Weights of a small transformer language model.
Size: 21 layers, width 160, 5 heads of 32, MLP 640 tanh GELU, vocabulary 2048, 7.11M parameters.
Training: 254M tokens, 16385 steps.
Each number is 50 + 15 x the weight over its row's rms, rounded and kept within 0 to 99. Layers, rows and columns count from 0. The size before them is the row's rms in percent of the matrix's.

# layer 10 attention output (transposed), 160x160, rms 0.0734, rows 77-127, columns 96-127
087:36 54 84 99 64 41 70 73 44 93 61 47 34 34 55 32 53 31 50 65 47 52 71 43 66 71 74 36 46 48 57 53
106:51 49 59 78 37 59 67 47 42 87 42 52 44 24 48 27 41 57 28 56 39 32 45 69 35 69 47 42 39 10 59 57
109:80 46 36 71 53 55 55 62 58 50 42 69 55 45 66 46 42 30 54 84 32 16 58 69 58 71 56 44 38 18 42 37
087:53 62 69 73 80 44 64 34 55 51 46 66 27 53 63 33 57 70 35 32 43 47 44 11 51 30 41 46 66 75 46 57
092:50 60 60 44 35 52 66 70 67 38 63 39 52 55 51 66 46 14 40 38 55 57 32 60 58 33 38 51 45 62 36 60
099:67 50 64 83 54 66 68 63 58 89 54 38 42 40 40 22 37 46 23 37 53 62 58 46 39 68 51 60 37 31 66 40
090:48 36 39 34 63 47 60 36 38 25 60 34 78 60 66 43 59 75 48 49 49 74 43 58 49 43 61 62 36 50 44 30
086:43 46 60 80 32 41 51 52 39 36 75 50 53 63 92 34 41 45 38 68 60 29 72 43 46 58 92 20 24 59 68 46
089:77 43 30 21 55 39 50 40 21 54 30 29 71 39 35 59 55 58 48 55 50 55 66 17 60 55 51 61 60 60 69 62
085:42 33 39 24 28 20 78 31 35 29 84 55 44 49 56 67 30 47 21 76 46 67 65 65 60 51 55 30 54 34 79 52
090:39 72 59 74 45 66 46 50 53 59 45 39 46 48 59 50 50 59 86 62 71 42 65 22 36 59 60 50 64 99 39 50
091:37 45 69 63 60 57 43 48 46 95 48 51 54 49 50 38 43 61 54 40 85 58 73 47 28 64 34 58 34 31 73 52
100:71 54 65 72 31 70 55 23 66 59 50 62 75 19 49 29 56 60 63 66 47 42 58 31 46 66 55 48 69 38 40 68
092:59 56 24 56 45 67 60 44 55 61 26 61 69 73 30 48 93 53 51 72 47 42 67 70 51 73 26 46 55 46 53 59
094:76 50 49 52 59 57 63 55 66 73 64 52 63 33 45 41 30 47 38 56 33 37 58 58 18 99 66 57 42 92 63 69
099:50 72 47 51 39 48 44 33 56 14 48 54 52 55 82 68 54 63 76 50 44 70 40 24 28 68 65 58 41 76 32 25
083:54 66 57 56 51 29 56 49 58 35 49 58 48 41 60 38 25 37 74 42 77 54 40 14 42 42 58 53 42 57 37 47
079:61 43 50 30 60 69 44 63 71 58 50 53 64 32 45 41 64 32 14 43 42 52 19 68 51 25 28 65 61 07 41 48
095:47 58 56 25 69 45 52 34 73 28 53 38 35 40 51 65 57 73 27 59 51 46 43 27 31 29 53 59 21 83 49 61
104:61 39 78 40 54 43 45 32 34 35 76 46 58 55 64 36 51 81 55 50 51 51 44 40 47 72 54 50 75 08 25 69
103:69 49 50 34 76 59 36 78 47 47 17 57 56 38 65 15 38 53 49 66 37 49 46 58 75 54 51 52 61 26 61 43
105:79 65 45 32 47 48 45 53 21 50 65 51 63 29 50 59 46 32 46 34 43 71 45 66 50 73 49 56 44 27 26 67
095:58 74 51 29 40 66 30 38 25 38 63 26 61 43 64 54 39 52 67 34 58 47 75 47 46 54 58 50 69 54 42 61
102:75 47 45 65 39 43 60 44 25 57 71 62 49 34 51 48 51 55 50 44 44 82 33 51 55 66 49 52 44 45 50 62
108:53 56 96 29 49 45 51 48 30 54 54 56 48 49 39 52 19 38 55 38 69 66 49 46 64 66 62 57 23 61 40 47
102:65 64 38 57 43 61 63 47 24 56 54 54 55 44 43 34 39 49 42 51 71 62 51 39 10 60 51 58 60 42 52 36
109:61 34 69 13 26 56 40 71 27 49 64 66 69 71 52 55 66 19 33 28 59 57 33 46 47 52 37 41 11 69 29 49
106:55 51 56 53 20 49 42 57 49 39 48 36 34 66 41 48 59 63 64 30 58 82 66 49 72 37 53 39 77 64 49 64
107:47 44 26 34 54 38 38 39 60 39 53 54 83 40 55 55 64 60 11 42 53 50 52 47 55 32 48 67 47 31 45 41
116:46 48 55 83 58 38 53 31 39 42 41 45 43 44 55 60 37 43 61 45 51 41 69 41 55 59 37 55 76 67 61 48
100:53 64 36 49 40 53 41 76 32 40 66 59 59 48 20 62 47 26 44 42 57 46 42 60 37 35 42 52 37 41 41 41
108:65 50 35 27 57 38 31 63 41 65 54 37 58 30 73 48 38 66 33 41 50 70 75 51 58 48 43 21 54 68 46 62
101:67 37 33 50 49 75 58 45 72 39 25 34 66 47 63 25 68 53 38 51 14 42 58 64 54 42 22 50 63 72 46 49
112:58 54 38 34 42 63 43 43 41 41 73 28 62 42 30 45 63 63 49 29 68 45 35 48 38 43 57 62 30 08 20 51
114:16 56 30 82 48 56 65 36 66 65 26 36 40 53 49 47 50 67 52 54 51 30 41 62 77 39 52 66 67 35 50 34
104:44 65 45 54 47 36 57 70 49 42 56 39 37 70 56 56 68 24 41 63 46 41 42 54 31 24 52 50 23 99 58 42
110:57 50 41 45 68 43 46 65 59 53 21 48 72 57 55 28 77 59 52 52 39 41 77 56 49 40 30 52 47 62 71 54
097:61 38 52 49 71 62 43 23 67 29 59 61 70 63 50 14 24 43 56 45 42 45 37 65 24 42 60 50 40 69 35 50
095:37 49 39 91 30 39 55 41 78 38 29 50 40 40 41 24 54 61 32 44 53 44 45 36 73 26 25 62 58 71 51 66
097:68 54 50 38 47 42 60 61 53 47 63 52 49 41 40 53 51 29 41 68 61 52 66 20 60 31 63 59 40 33 45 32
105:56 62 38 70 60 57 39 71 43 64 61 46 34 33 54 88 53 35 60 51 59 55 62 51 33 72 48 59 22 28 56 53
114:58 52 67 31 22 57 49 77 28 39 69 57 61 46 33 31 38 39 46 33 71 64 29 57 40 44 60 44 48 47 32 36
096:42 56 53 68 64 56 54 48 78 33 45 44 54 58 22 45 71 47 27 45 39 47 48 45 46 42 36 58 28 36 70 42
111:61 55 40 65 74 44 52 49 62 56 48 20 60 43 55 51 62 56 55 57 37 62 74 26 36 35 62 54 50 73 46 63
114:50 54 40 24 44 39 46 40 31 45 62 75 82 54 35 62 49 46 66 32 55 43 48 69 42 36 37 78 17 94 43 49
114:35 57 42 94 62 36 62 61 56 71 52 70 36 55 39 77 50 48 50 48 67 59 53 67 44 40 37 37 58 31 67 57
103:57 41 41 55 61 54 68 15 70 41 75 49 32 64 69 27 55 54 49 72 21 26 34 50 65 40 58 57 69 66 55 40
100:62 52 39 52 41 35 43 49 16 30 64 65 45 66 55 50 51 53 62 28 59 59 39 52 28 60 42 42 59 99 30 36
109:51 54 25 44 51 48 40 29 50 46 53 41 52 25 63 51 71 55 56 39 35 45 21 69 54 67 64 55 59 23 38 66
114:29 53 46 63 62 39 33 57 26 56 39 39 27 49 51 56 31 69 30 54 69 61 86 22 32 69 51 72 53 69 45 44
116:56 50 53 31 65 42 76 40 58 24 53 32 61 68 61 30 62 49 52 61 35 44 40 45 53 15 40 73 41 99 44 43
# layer 10 attention value, 160x160, rms 0.0519, rows 78-127, columns 96-127
095:49 76 65 47 57 40 49 53 66 69 56 55 49 37 54 51 74 33 77 28 40 50 29 36 20 41 57 27 21 59 44 60
110:25 51 45 50 43 34 61 50 47 48 47 29 29 26 35 42 41 34 60 60 56 66 24 52 41 49 32 61 41 71 36 60
092:54 56 60 33 47 62 41 60 43 57 69 68 73 11 62 32 71 41 55 70 71 64 68 58 49 46 47 23 19 52 68 47
094:43 45 84 52 78 47 48 43 84 28 42 52 72 53 36 33 43 70 59 49 38 42 56 46 51 72 52 43 59 63 57 58
098:64 70 54 48 38 22 42 42 54 53 49 41 68 50 75 35 46 42 47 49 20 36 29 30 54 17 42 28 51 60 36 53
088:56 44 16 62 56 62 72 42 37 56 28 60 46 38 39 91 27 38 74 32 66 42 54 48 35 33 52 55 43 37 33 69
092:63 56 30 62 46 51 50 20 43 55 44 26 48 45 48 92 61 23 41 56 44 59 44 59 53 75 56 89 71 48 52 77
094:47 53 41 59 36 47 75 75 41 50 51 68 23 61 41 71 58 22 23 23 27 23 53 55 29 42 66 23 52 36 27 44
087:51 39 39 73 74 37 22 64 31 36 31 50 84 48 31 70 41 36 85 39 56 38 67 33 45 36 57 59 62 49 25 60
091:58 59 31 45 29 44 36 15 60 49 44 57 36 38 21 53 45 41 35 39 71 67 40 44 60 35 50 28 58 27 82 28
091:62 54 51 55 39 66 47 67 62 47 70 38 68 76 31 55 77 13 59 25 24 33 29 39 45 42 36 19 46 47 58 66
100:53 38 67 38 50 33 68 44 52 59 47 74 15 57 11 67 50 51 50 34 82 58 31 53 67 55 69 34 33 56 68 68
096:40 75 54 58 48 53 54 83 79 40 33 39 34 50 41 73 39 64 54 36 49 61 28 60 40 50 83 53 39 59 47 53
097:44 54 55 47 27 39 57 14 43 37 40 55 44 56 69 65 54 54 34 52 54 52 33 73 75 41 49 53 44 47 22 60
100:62 62 53 50 57 41 71 36 38 50 42 80 53 56 60 43 44 64 00 34 74 62 55 77 59 44 49 63 45 39 69 37
089:53 45 55 54 45 51 56 10 42 47 57 48 51 50 66 51 65 52 25 53 44 41 56 63 49 55 51 50 46 42 53 62
080:50 43 56 55 42 42 63 43 37 65 31 54 16 44 43 44 32 64 63 67 49 35 67 56 57 56 58 61 44 73 44 66
093:56 51 73 30 33 62 52 37 35 60 35 42 57 59 36 40 63 27 71 78 53 75 66 66 40 59 64 58 57 46 34 36
102:43 72 54 50 47 60 43 47 34 42 40 31 49 48 29 51 52 45 69 82 66 47 42 31 41 52 37 58 53 50 76 34
100:71 36 45 67 59 51 85 29 82 72 43 54 54 37 61 10 51 70 25 17 51 44 43 50 58 60 63 39 71 60 68 51
103:47 79 60 70 65 47 40 65 39 47 30 42 20 36 32 50 59 37 41 61 58 81 59 24 45 63 47 61 39 43 48 62
099:32 33 37 27 68 66 59 49 47 47 55 31 55 68 72 47 47 28 48 78 59 60 54 48 53 50 52 86 73 56 58 70
103:59 78 34 39 30 41 44 60 41 58 43 43 44 37 33 57 62 44 49 65 36 73 48 42 63 60 54 86 56 63 59 38
106:52 80 65 40 33 46 53 84 45 54 45 45 59 63 36 42 58 48 32 46 74 51 72 59 18 57 44 69 40 44 42 57
103:40 91 60 67 58 50 61 67 26 45 50 53 48 51 48 51 49 62 47 35 61 62 39 53 61 41 62 61 26 31 65 30
110:27 66 74 48 42 36 46 98 56 38 31 43 42 35 55 48 66 16 55 24 64 40 59 37 20 50 32 57 20 50 30 25
100:21 73 53 44 37 25 39 69 40 41 58 32 49 80 64 76 70 31 49 62 58 91 49 26 49 48 28 76 56 53 57 37
104:45 37 72 56 90 65 43 34 51 47 65 58 60 53 67 00 40 58 56 41 44 45 30 66 43 46 71 20 54 42 45 79
111:30 40 73 62 93 46 44 46 73 41 65 43 51 69 40 43 61 49 45 27 47 52 37 62 39 58 40 31 49 52 53 40
098:49 73 45 68 44 42 44 36 46 43 45 76 33 22 63 73 50 57 30 67 43 68 56 45 52 55 52 56 17 50 20 00
107:55 44 65 34 54 72 69 48 62 49 33 52 53 56 26 04 35 25 46 41 51 67 53 36 33 46 56 54 44 61 89 72
096:61 32 76 36 56 68 45 48 46 42 51 54 33 57 59 58 45 66 46 54 21 47 40 39 42 57 46 21 36 54 40 44
107:24 49 76 50 48 66 30 21 56 50 64 52 17 63 63 44 41 70 83 56 64 42 44 48 61 62 63 68 33 40 68 67
104:61 17 40 45 38 44 51 58 55 56 74 31 33 59 43 63 60 52 56 55 45 74 50 58 38 47 42 47 51 49 34 59
104:37 21 32 82 61 39 51 72 41 35 62 49 19 67 62 52 55 39 44 46 25 39 59 47 51 45 58 50 59 44 31 41
106:65 26 55 48 46 65 41 00 51 48 54 70 57 38 79 39 52 59 57 47 18 35 35 63 54 43 46 17 37 52 51 61
096:64 77 55 54 61 46 45 33 66 42 43 46 17 54 38 38 57 63 49 30 45 28 76 57 15 78 46 37 43 62 42 63
093:31 54 22 38 30 46 35 74 60 54 63 45 66 52 33 72 72 69 49 19 62 40 55 69 22 34 28 53 34 33 18 64
093:18 20 71 49 73 66 75 48 52 59 57 58 28 41 36 51 28 57 73 50 72 33 42 65 60 38 51 36 37 30 00 70
102:60 54 48 79 63 48 59 24 37 40 72 53 17 49 71 54 51 51 54 54 38 70 69 54 44 56 64 79 57 57 42 35
113:41 54 58 44 48 62 62 83 48 52 46 44 51 24 53 48 50 30 47 40 37 63 51 32 30 64 67 74 30 55 48 40
093:55 28 66 73 75 68 40 28 25 56 48 61 22 44 36 46 61 65 29 60 29 62 41 45 71 76 38 69 35 29 51 61
111:57 46 50 48 58 74 77 18 30 51 59 45 32 74 57 59 31 64 71 38 67 40 50 52 58 37 31 40 55 47 51 57
109:41 43 60 37 51 57 33 50 47 40 31 55 56 24 64 42 51 51 55 42 42 56 62 37 34 61 44 48 42 75 51 40
110:59 69 31 69 48 43 38 46 10 37 66 57 61 48 60 51 48 58 34 54 14 76 40 44 77 43 48 73 71 41 46 36
103:56 24 50 52 56 52 67 27 63 53 50 48 41 63 53 64 49 60 61 50 70 36 48 58 64 63 66 41 47 47 51 36
098:38 86 47 43 67 45 33 57 74 36 52 48 45 48 69 70 49 27 58 62 37 46 60 46 40 49 43 60 45 56 28 12
106:62 54 34 54 75 51 71 30 49 50 61 54 58 80 66 51 45 69 53 72 48 63 45 60 72 54 47 74 66 53 54 64
110:52 70 66 49 83 50 44 63 71 54 53 52 56 46 63 39 50 55 52 30 52 43 52 51 49 63 32 38 53 25 54 54
111:23 00 67 56 63 55 50 55 47 47 57 50 18 66 62 37 44 57 72 58 77 37 76 68 58 31 56 18 44 62 21 62
# layer 10 attention query, 160x160, rms 0.0697, rows 96-152, columns 96-127
119:29 42 41 75 62 62 64 46 23 37 53 68 64 47 42 46 41 79 36 65 39 33 60 86 28 62 62 69 64 40 60 48
108:24 72 56 51 46 52 67 42 44 76 52 48 32 58 39 78 67 58 42 27 76 63 51 54 74 37 56 34 56 79 59 68
109:47 42 39 43 24 30 33 63 66 55 25 18 30 48 48 52 42 31 53 39 67 53 39 18 78 45 49 23 37 60 57 46
091:56 37 38 50 64 53 32 71 47 17 46 46 51 47 62 43 27 23 48 60 41 58 58 30 30 59 46 75 49 29 58 39
091:46 32 47 60 27 44 29 69 63 35 21 15 16 38 34 61 38 38 37 49 51 49 68 16 92 34 47 38 55 62 69 38
084:65 44 42 51 75 76 46 55 44 25 66 75 66 51 44 60 31 31 51 54 30 47 60 61 28 71 39 62 51 42 56 56
088:59 49 46 29 63 67 38 30 35 68 68 72 60 54 53 66 54 60 76 48 67 56 24 67 13 55 46 66 39 37 20 48
081:30 56 64 16 39 22 55 47 45 70 55 39 50 52 48 44 88 68 45 48 68 60 39 43 68 45 65 46 35 47 37 47
091:64 52 51 37 64 50 62 39 49 55 67 72 77 63 45 67 73 54 67 57 48 56 38 65 52 66 39 71 57 45 30 32
091:52 69 61 52 40 46 65 65 62 63 36 56 63 25 58 42 60 29 26 25 51 54 41 60 61 39 45 19 33 29 54 52
096:64 42 34 63 62 52 55 38 45 65 59 55 65 64 77 72 70 38 61 43 53 41 51 66 52 41 52 65 67 33 38 62
099:33 16 41 28 52 49 45 56 68 41 42 51 66 36 47 50 64 61 39 53 67 41 37 55 57 33 47 39 62 65 51 68
100:16 32 50 69 63 36 55 33 81 52 34 36 48 50 38 68 62 73 54 61 30 63 67 68 66 67 61 46 55 52 67 28
100:46 36 65 52 40 64 38 42 41 47 57 61 70 68 42 66 52 57 43 48 69 76 64 36 60 45 55 49 58 68 79 50
095:53 44 41 74 40 49 46 41 50 21 41 38 18 48 37 42 33 47 23 65 37 53 72 37 40 47 61 56 59 53 68 53
065:46 31 61 29 64 55 54 47 61 55 73 45 43 56 49 46 65 45 66 70 63 62 28 49 11 51 60 68 48 26 19 48
098:75 55 68 62 45 71 46 51 67 48 40 80 62 68 75 45 60 50 65 29 35 27 32 30 35 65 43 39 67 70 59 60
095:72 53 51 48 48 34 49 51 58 21 48 39 59 77 25 73 72 57 49 64 46 59 98 34 86 40 39 50 62 48 36 36
100:65 42 35 61 39 68 44 24 34 44 48 69 58 44 50 44 39 36 37 65 27 18 53 60 46 59 49 29 44 36 71 53
129:44 47 54 34 55 40 69 54 60 75 41 70 39 29 31 44 83 68 56 39 90 54 53 72 61 63 44 51 40 59 47 47
102:47 67 49 53 33 24 40 58 66 57 19 67 63 65 65 45 48 34 57 57 50 49 77 44 51 55 40 48 46 66 63 53
082:60 72 42 27 49 47 61 69 24 55 48 50 64 41 60 69 68 40 45 30 48 57 67 61 26 68 31 51 24 60 27 30
098:56 18 40 68 51 39 79 58 49 60 52 71 47 51 35 71 76 58 59 33 60 49 59 68 76 54 34 74 64 55 42 57
097:30 40 51 66 24 30 53 74 67 49 54 52 34 28 44 22 54 59 52 53 28 41 55 54 53 32 50 26 38 53 47 51
099:58 76 53 43 53 30 16 42 29 60 49 35 41 57 71 30 58 63 60 52 49 70 28 48 58 50 12 58 14 56 68 38
100:63 44 62 65 55 44 46 22 26 48 61 46 62 59 40 34 61 39 62 73 26 32 46 45 40 46 55 49 11 46 41 48
098:46 33 76 68 76 44 49 49 59 46 61 62 44 56 60 56 46 69 80 59 18 29 93 13 54 41 28 29 48 61 53 61
102:35 74 41 60 56 37 31 27 22 71 44 27 46 31 66 45 38 49 43 63 76 43 44 68 47 27 76 36 52 34 39 67
100:66 82 61 44 57 74 40 56 58 55 61 65 74 40 69 12 56 41 47 54 39 63 51 31 53 45 41 40 25 41 61 35
101:61 29 48 58 49 31 35 67 65 37 29 59 11 32 61 38 36 52 39 95 39 45 64 49 67 46 56 47 69 47 80 62
092:62 69 67 43 50 56 40 56 52 62 55 20 36 37 42 51 49 49 34 40 46 60 59 58 19 45 52 66 44 49 52 32
099:43 71 60 71 52 14 52 57 45 69 39 49 39 51 44 50 61 51 51 21 45 27 47 66 42 33 54 54 56 51 22 50
095:56 70 55 51 60 66 51 27 31 78 58 42 46 46 56 48 59 76 24 37 67 44 30 52 58 46 62 42 47 60 46 38
101:39 62 80 42 44 33 41 50 52 53 25 53 37 48 55 39 61 37 56 58 62 47 33 31 61 22 77 54 23 61 51 54
090:61 65 54 42 43 60 75 34 39 82 47 41 29 61 63 51 60 71 53 47 72 40 21 68 26 39 61 61 37 52 56 34
100:42 53 69 66 49 12 43 47 58 50 36 49 25 48 54 59 50 26 40 41 63 49 37 19 48 12 62 46 13 64 46 63
099:38 47 50 48 41 38 56 24 45 66 43 50 42 34 67 34 74 49 43 36 50 57 44 37 47 35 54 41 53 63 51 74
091:51 36 32 56 26 34 33 64 51 35 38 38 31 67 33 55 35 34 60 65 43 65 78 30 50 40 31 66 64 87 51 67
104:48 37 40 61 41 42 36 82 63 25 36 53 55 52 33 69 37 28 49 52 66 49 88 46 72 50 45 35 71 44 55 40
096:52 46 47 37 53 63 38 52 54 44 61 49 45 61 41 57 56 60 40 51 54 39 59 80 52 61 42 47 91 29 42 23
105:48 84 80 50 63 69 54 44 61 62 66 57 75 53 42 56 48 57 42 49 45 42 40 64 27 73 62 52 44 24 39 35
093:35 33 51 52 52 20 56 37 38 76 62 50 57 55 70 37 70 57 47 53 54 74 23 44 45 54 59 66 49 47 23 49
107:56 55 49 26 47 47 45 53 57 13 44 60 68 68 53 51 55 41 57 64 44 47 73 45 44 43 27 81 38 61 59 69
096:44 30 63 45 63 47 55 51 54 42 72 58 56 33 43 53 54 44 47 44 73 39 71 51 37 73 41 54 54 40 27 52
096:34 57 54 46 61 49 53 52 44 54 38 70 48 77 35 65 54 82 67 34 36 54 59 50 34 60 33 40 35 56 36 39
110:47 26 46 51 52 53 52 54 46 20 43 66 76 25 44 36 48 65 33 55 59 19 71 36 31 34 38 42 42 70 41 74
096:46 67 36 76 59 48 29 46 54 37 33 42 62 78 42 34 48 60 51 29 35 45 53 39 91 51 48 45 57 60 61 26
099:40 31 30 75 39 42 59 68 35 27 22 45 57 56 27 31 39 42 36 50 47 49 70 41 46 50 23 47 48 32 37 48
107:50 49 16 68 42 67 28 47 45 33 30 43 66 45 49 66 30 49 43 63 63 41 43 54 41 31 68 63 46 31 54 33
104:55 65 37 57 71 52 55 58 58 62 56 58 57 55 77 40 32 56 51 56 50 53 36 34 51 42 60 42 38 54 61 58
127:43 34 49 57 44 61 40 50 43 54 58 43 71 83 69 41 66 65 71 50 46 67 45 52 57 58 45 42 65 75 64 47
115:56 48 38 68 63 38 58 34 42 41 41 70 51 43 60 63 44 46 36 90 43 35 61 53 57 40 51 58 57 27 67 57
113:54 18 45 47 43 52 69 47 65 43 45 64 43 56 46 54 67 48 27 56 42 31 60 65 57 55 16 51 75 23 36 50
104:70 62 59 65 73 69 49 47 54 21 63 34 59 45 64 29 51 69 27 42 30 24 71 71 30 66 60 27 59 15 69 42
091:41 44 53 70 37 52 38 51 42 50 48 13 38 55 46 33 61 45 53 32 55 75 54 48 43 68 29 69 48 61 19 34
116:59 42 53 58 65 35 57 46 78 38 52 69 74 44 51 60 70 44 50 75 55 47 27 53 24 41 70 81 54 56 36 33
104:40 64 89 45 48 45 34 53 47 36 59 56 78 26 52 59 43 48 46 33 40 55 55 44 45 57 34 28 55 64 43 65
# layer 10 attention key, 160x160, rms 0.0705, rows 96-151, columns 96-127
128:58 52 26 56 38 45 46 39 48 04 46 41 49 55 67 37 27 58 36 49 37 36 33 50 49 46 66 58 57 08 42 49
090:30 43 54 78 55 56 41 70 30 43 40 73 62 51 58 55 66 56 31 51 26 52 64 59 48 47 38 49 69 48 72 33
096:49 47 57 40 47 76 63 33 50 84 57 58 36 44 54 64 57 47 63 58 64 45 54 60 64 63 40 34 54 80 48 69
089:62 40 27 46 48 60 44 30 59 21 55 49 46 33 46 37 51 68 47 47 58 22 30 44 29 41 75 70 41 26 45 65
089:53 57 51 55 37 54 45 20 59 20 49 42 54 20 63 53 61 59 58 64 60 26 18 35 13 55 54 58 58 34 37 64
081:57 55 29 62 34 49 36 37 47 14 48 28 53 42 47 45 41 40 49 48 41 47 33 42 41 39 70 71 49 19 45 46
091:46 58 58 44 55 33 62 80 45 68 43 67 53 81 45 51 49 21 54 35 53 51 57 62 71 43 33 25 51 72 55 42
081:51 43 75 50 66 50 59 57 57 68 45 72 63 50 53 70 64 73 65 43 51 55 59 49 50 51 16 30 73 70 50 55
081:33 40 82 40 63 48 60 59 45 62 56 71 50 59 67 55 47 55 70 49 62 71 58 56 69 66 37 28 65 84 65 56
104:45 82 53 52 67 62 53 48 57 71 39 51 60 45 66 45 50 56 49 44 64 50 44 73 54 79 46 48 57 32 32 38
091:17 58 59 51 64 59 60 52 50 58 42 50 58 64 79 51 64 56 51 40 77 65 73 62 52 45 60 31 83 48 40 39
102:52 44 79 63 62 45 48 42 58 55 54 72 54 43 67 56 26 44 77 26 68 26 45 51 50 36 32 39 72 66 34 84
093:58 64 64 34 50 28 55 72 55 11 40 52 59 35 56 50 63 57 37 24 80 39 54 48 44 56 42 49 52 51 32 66
102:46 38 43 73 51 50 41 32 22 14 75 54 52 49 53 37 51 70 54 38 37 19 28 39 32 55 63 60 35 41 21 51
063:39 53 17 40 28 47 32 38 40 31 48 36 53 52 40 42 34 29 51 68 39 44 27 35 46 33 68 64 34 21 48 50
131:58 47 62 34 53 51 60 51 67 75 49 47 63 49 36 61 71 45 55 53 55 75 75 34 51 53 43 26 62 81 51 55
097:43 36 65 46 78 46 90 41 46 76 48 54 40 47 27 55 45 36 42 71 34 45 76 67 54 41 77 45 62 19 78 59
096:40 27 56 32 58 65 25 63 41 32 64 58 72 47 54 61 58 61 61 70 50 37 44 32 53 66 34 57 78 81 74 62
169:56 48 70 41 64 54 71 63 54 88 69 69 53 66 41 73 59 41 60 37 66 66 60 71 49 50 20 43 42 76 51 40
054:51 45 67 52 53 29 38 46 41 38 37 54 50 40 91 70 28 33 67 15 55 47 52 74 74 45 51 63 76 45 73 59
080:46 42 45 50 59 24 31 61 48 19 42 52 40 69 39 33 55 48 38 34 49 26 29 64 38 40 80 52 65 26 55 54
104:42 47 14 93 22 55 51 46 34 18 68 37 50 47 20 51 45 35 44 30 46 55 33 49 43 50 59 57 62 36 64 39
097:51 50 43 61 60 54 29 45 78 47 73 58 57 50 74 40 26 22 50 61 60 68 34 42 68 53 58 51 61 67 43 79
091:45 41 65 60 49 57 63 60 50 73 58 50 60 53 61 25 52 47 23 43 45 69 65 60 37 48 39 67 56 57 43 46
098:46 68 50 74 45 50 64 47 19 23 37 40 45 51 41 36 28 38 62 47 41 53 40 57 54 65 44 68 63 40 57 31
097:60 53 39 65 51 72 46 30 74 61 42 64 54 58 65 55 38 17 41 45 70 78 53 35 53 51 67 52 70 62 72 60
095:73 46 72 59 59 35 56 57 45 44 46 60 53 37 66 44 50 44 29 36 18 50 48 62 60 38 50 58 58 67 54 62
102:61 69 67 64 36 50 57 69 59 55 48 49 50 57 58 53 52 60 77 15 48 16 36 39 05 52 51 43 50 48 38 19
095:41 72 47 66 52 52 56 45 16 43 31 53 37 56 14 39 80 55 49 82 47 28 45 40 45 50 62 61 51 19 68 41
095:66 69 54 67 57 57 45 57 47 57 41 42 48 48 74 48 63 82 77 46 64 45 49 33 36 35 77 57 48 71 24 62
092:52 53 44 58 40 53 12 33 38 34 49 66 65 44 59 68 70 31 62 45 38 55 42 54 28 73 59 58 21 34 21 38
097:48 51 32 27 41 49 77 65 72 50 39 64 68 58 39 55 36 17 72 37 63 45 62 60 29 72 50 52 48 47 66 38
082:29 17 53 33 39 74 47 23 24 56 46 50 61 39 27 63 45 54 39 51 55 66 75 65 57 51 45 41 65 51 53 59
110:67 57 22 55 08 40 61 64 68 78 42 45 25 50 29 72 45 25 43 40 76 56 60 54 39 64 20 76 42 76 64 12
098:49 22 45 47 41 58 41 76 44 68 27 65 45 53 38 79 24 33 51 48 40 37 47 80 45 53 29 40 44 70 73 25
088:62 66 46 50 24 54 95 54 54 66 53 51 34 40 35 71 47 40 54 57 51 48 55 52 38 45 30 57 60 52 65 42
085:65 48 21 52 25 61 71 46 58 79 22 68 38 45 41 82 46 31 54 58 77 70 57 40 51 39 36 40 58 68 85 45
101:54 40 72 61 74 51 45 41 42 18 74 60 57 51 46 34 68 59 52 55 62 33 28 51 69 31 71 48 67 36 45 97
102:38 51 69 38 67 48 11 56 19 16 75 24 58 42 54 25 52 55 49 53 35 42 44 41 40 59 65 59 47 23 36 68
091:28 69 56 35 76 56 33 55 54 22 29 35 56 54 38 60 34 49 60 49 49 32 45 57 54 50 50 41 47 38 60 56
108:62 41 41 37 44 67 69 44 68 73 32 56 24 54 28 46 25 17 44 56 62 41 56 42 43 32 39 35 33 68 65 39
091:61 54 26 66 47 66 67 36 69 81 36 67 42 70 57 93 48 35 57 62 65 56 49 49 67 35 37 37 53 71 65 43
089:38 54 48 52 67 52 62 53 43 26 80 44 44 52 35 35 61 62 34 71 29 46 62 56 47 58 75 56 50 47 38 33
110:64 58 30 61 28 64 48 45 55 58 41 58 47 54 43 76 58 68 45 46 49 41 38 66 60 50 47 49 53 58 65 50
102:32 36 49 47 72 31 29 71 39 41 63 41 57 42 42 49 57 51 22 53 48 59 36 34 53 54 73 61 13 61 38 46
105:38 56 30 54 35 53 21 31 47 51 68 34 26 32 49 43 55 52 41 43 29 39 36 53 50 70 71 58 50 55 40 35
124:47 56 52 53 70 39 28 60 52 18 76 39 53 62 50 30 41 66 55 38 38 47 60 32 57 46 55 49 45 41 32 42
072:40 55 27 56 54 53 76 52 66 44 61 60 61 57 26 65 56 43 38 51 49 39 37 42 17 47 66 81 41 38 37 43
085:65 40 31 53 39 43 88 45 45 71 58 66 22 47 54 53 52 28 35 52 45 43 45 53 22 36 48 78 48 65 20 46
127:65 45 49 73 53 60 54 33 75 91 21 73 44 61 58 60 50 47 47 53 47 32 32 62 28 56 49 64 62 84 42 55
135:62 48 60 54 58 58 22 33 53 45 49 29 36 41 80 45 34 47 56 37 29 35 38 33 36 33 56 36 65 64 47 59
094:27 55 36 51 57 44 49 60 59 64 62 45 70 65 51 46 38 28 56 65 47 52 40 53 48 52 63 53 12 47 67 37
111:35 67 47 61 51 35 45 44 57 35 22 58 50 43 58 61 68 32 61 27 47 21 49 75 53 38 50 51 42 15 60 48
111:39 87 55 51 49 40 50 42 37 62 54 46 58 61 54 34 70 45 53 48 26 50 70 60 58 61 22 45 44 48 55 59
090:53 40 55 55 49 57 80 53 54 50 57 80 43 42 47 43 63 49 51 51 48 40 53 22 41 76 61 64 62 60 19 70
114:35 60 69 57 38 32 22 52 68 32 58 45 60 54 60 04 42 58 53 69 34 46 55 45 40 76 50 35 50 47 40 34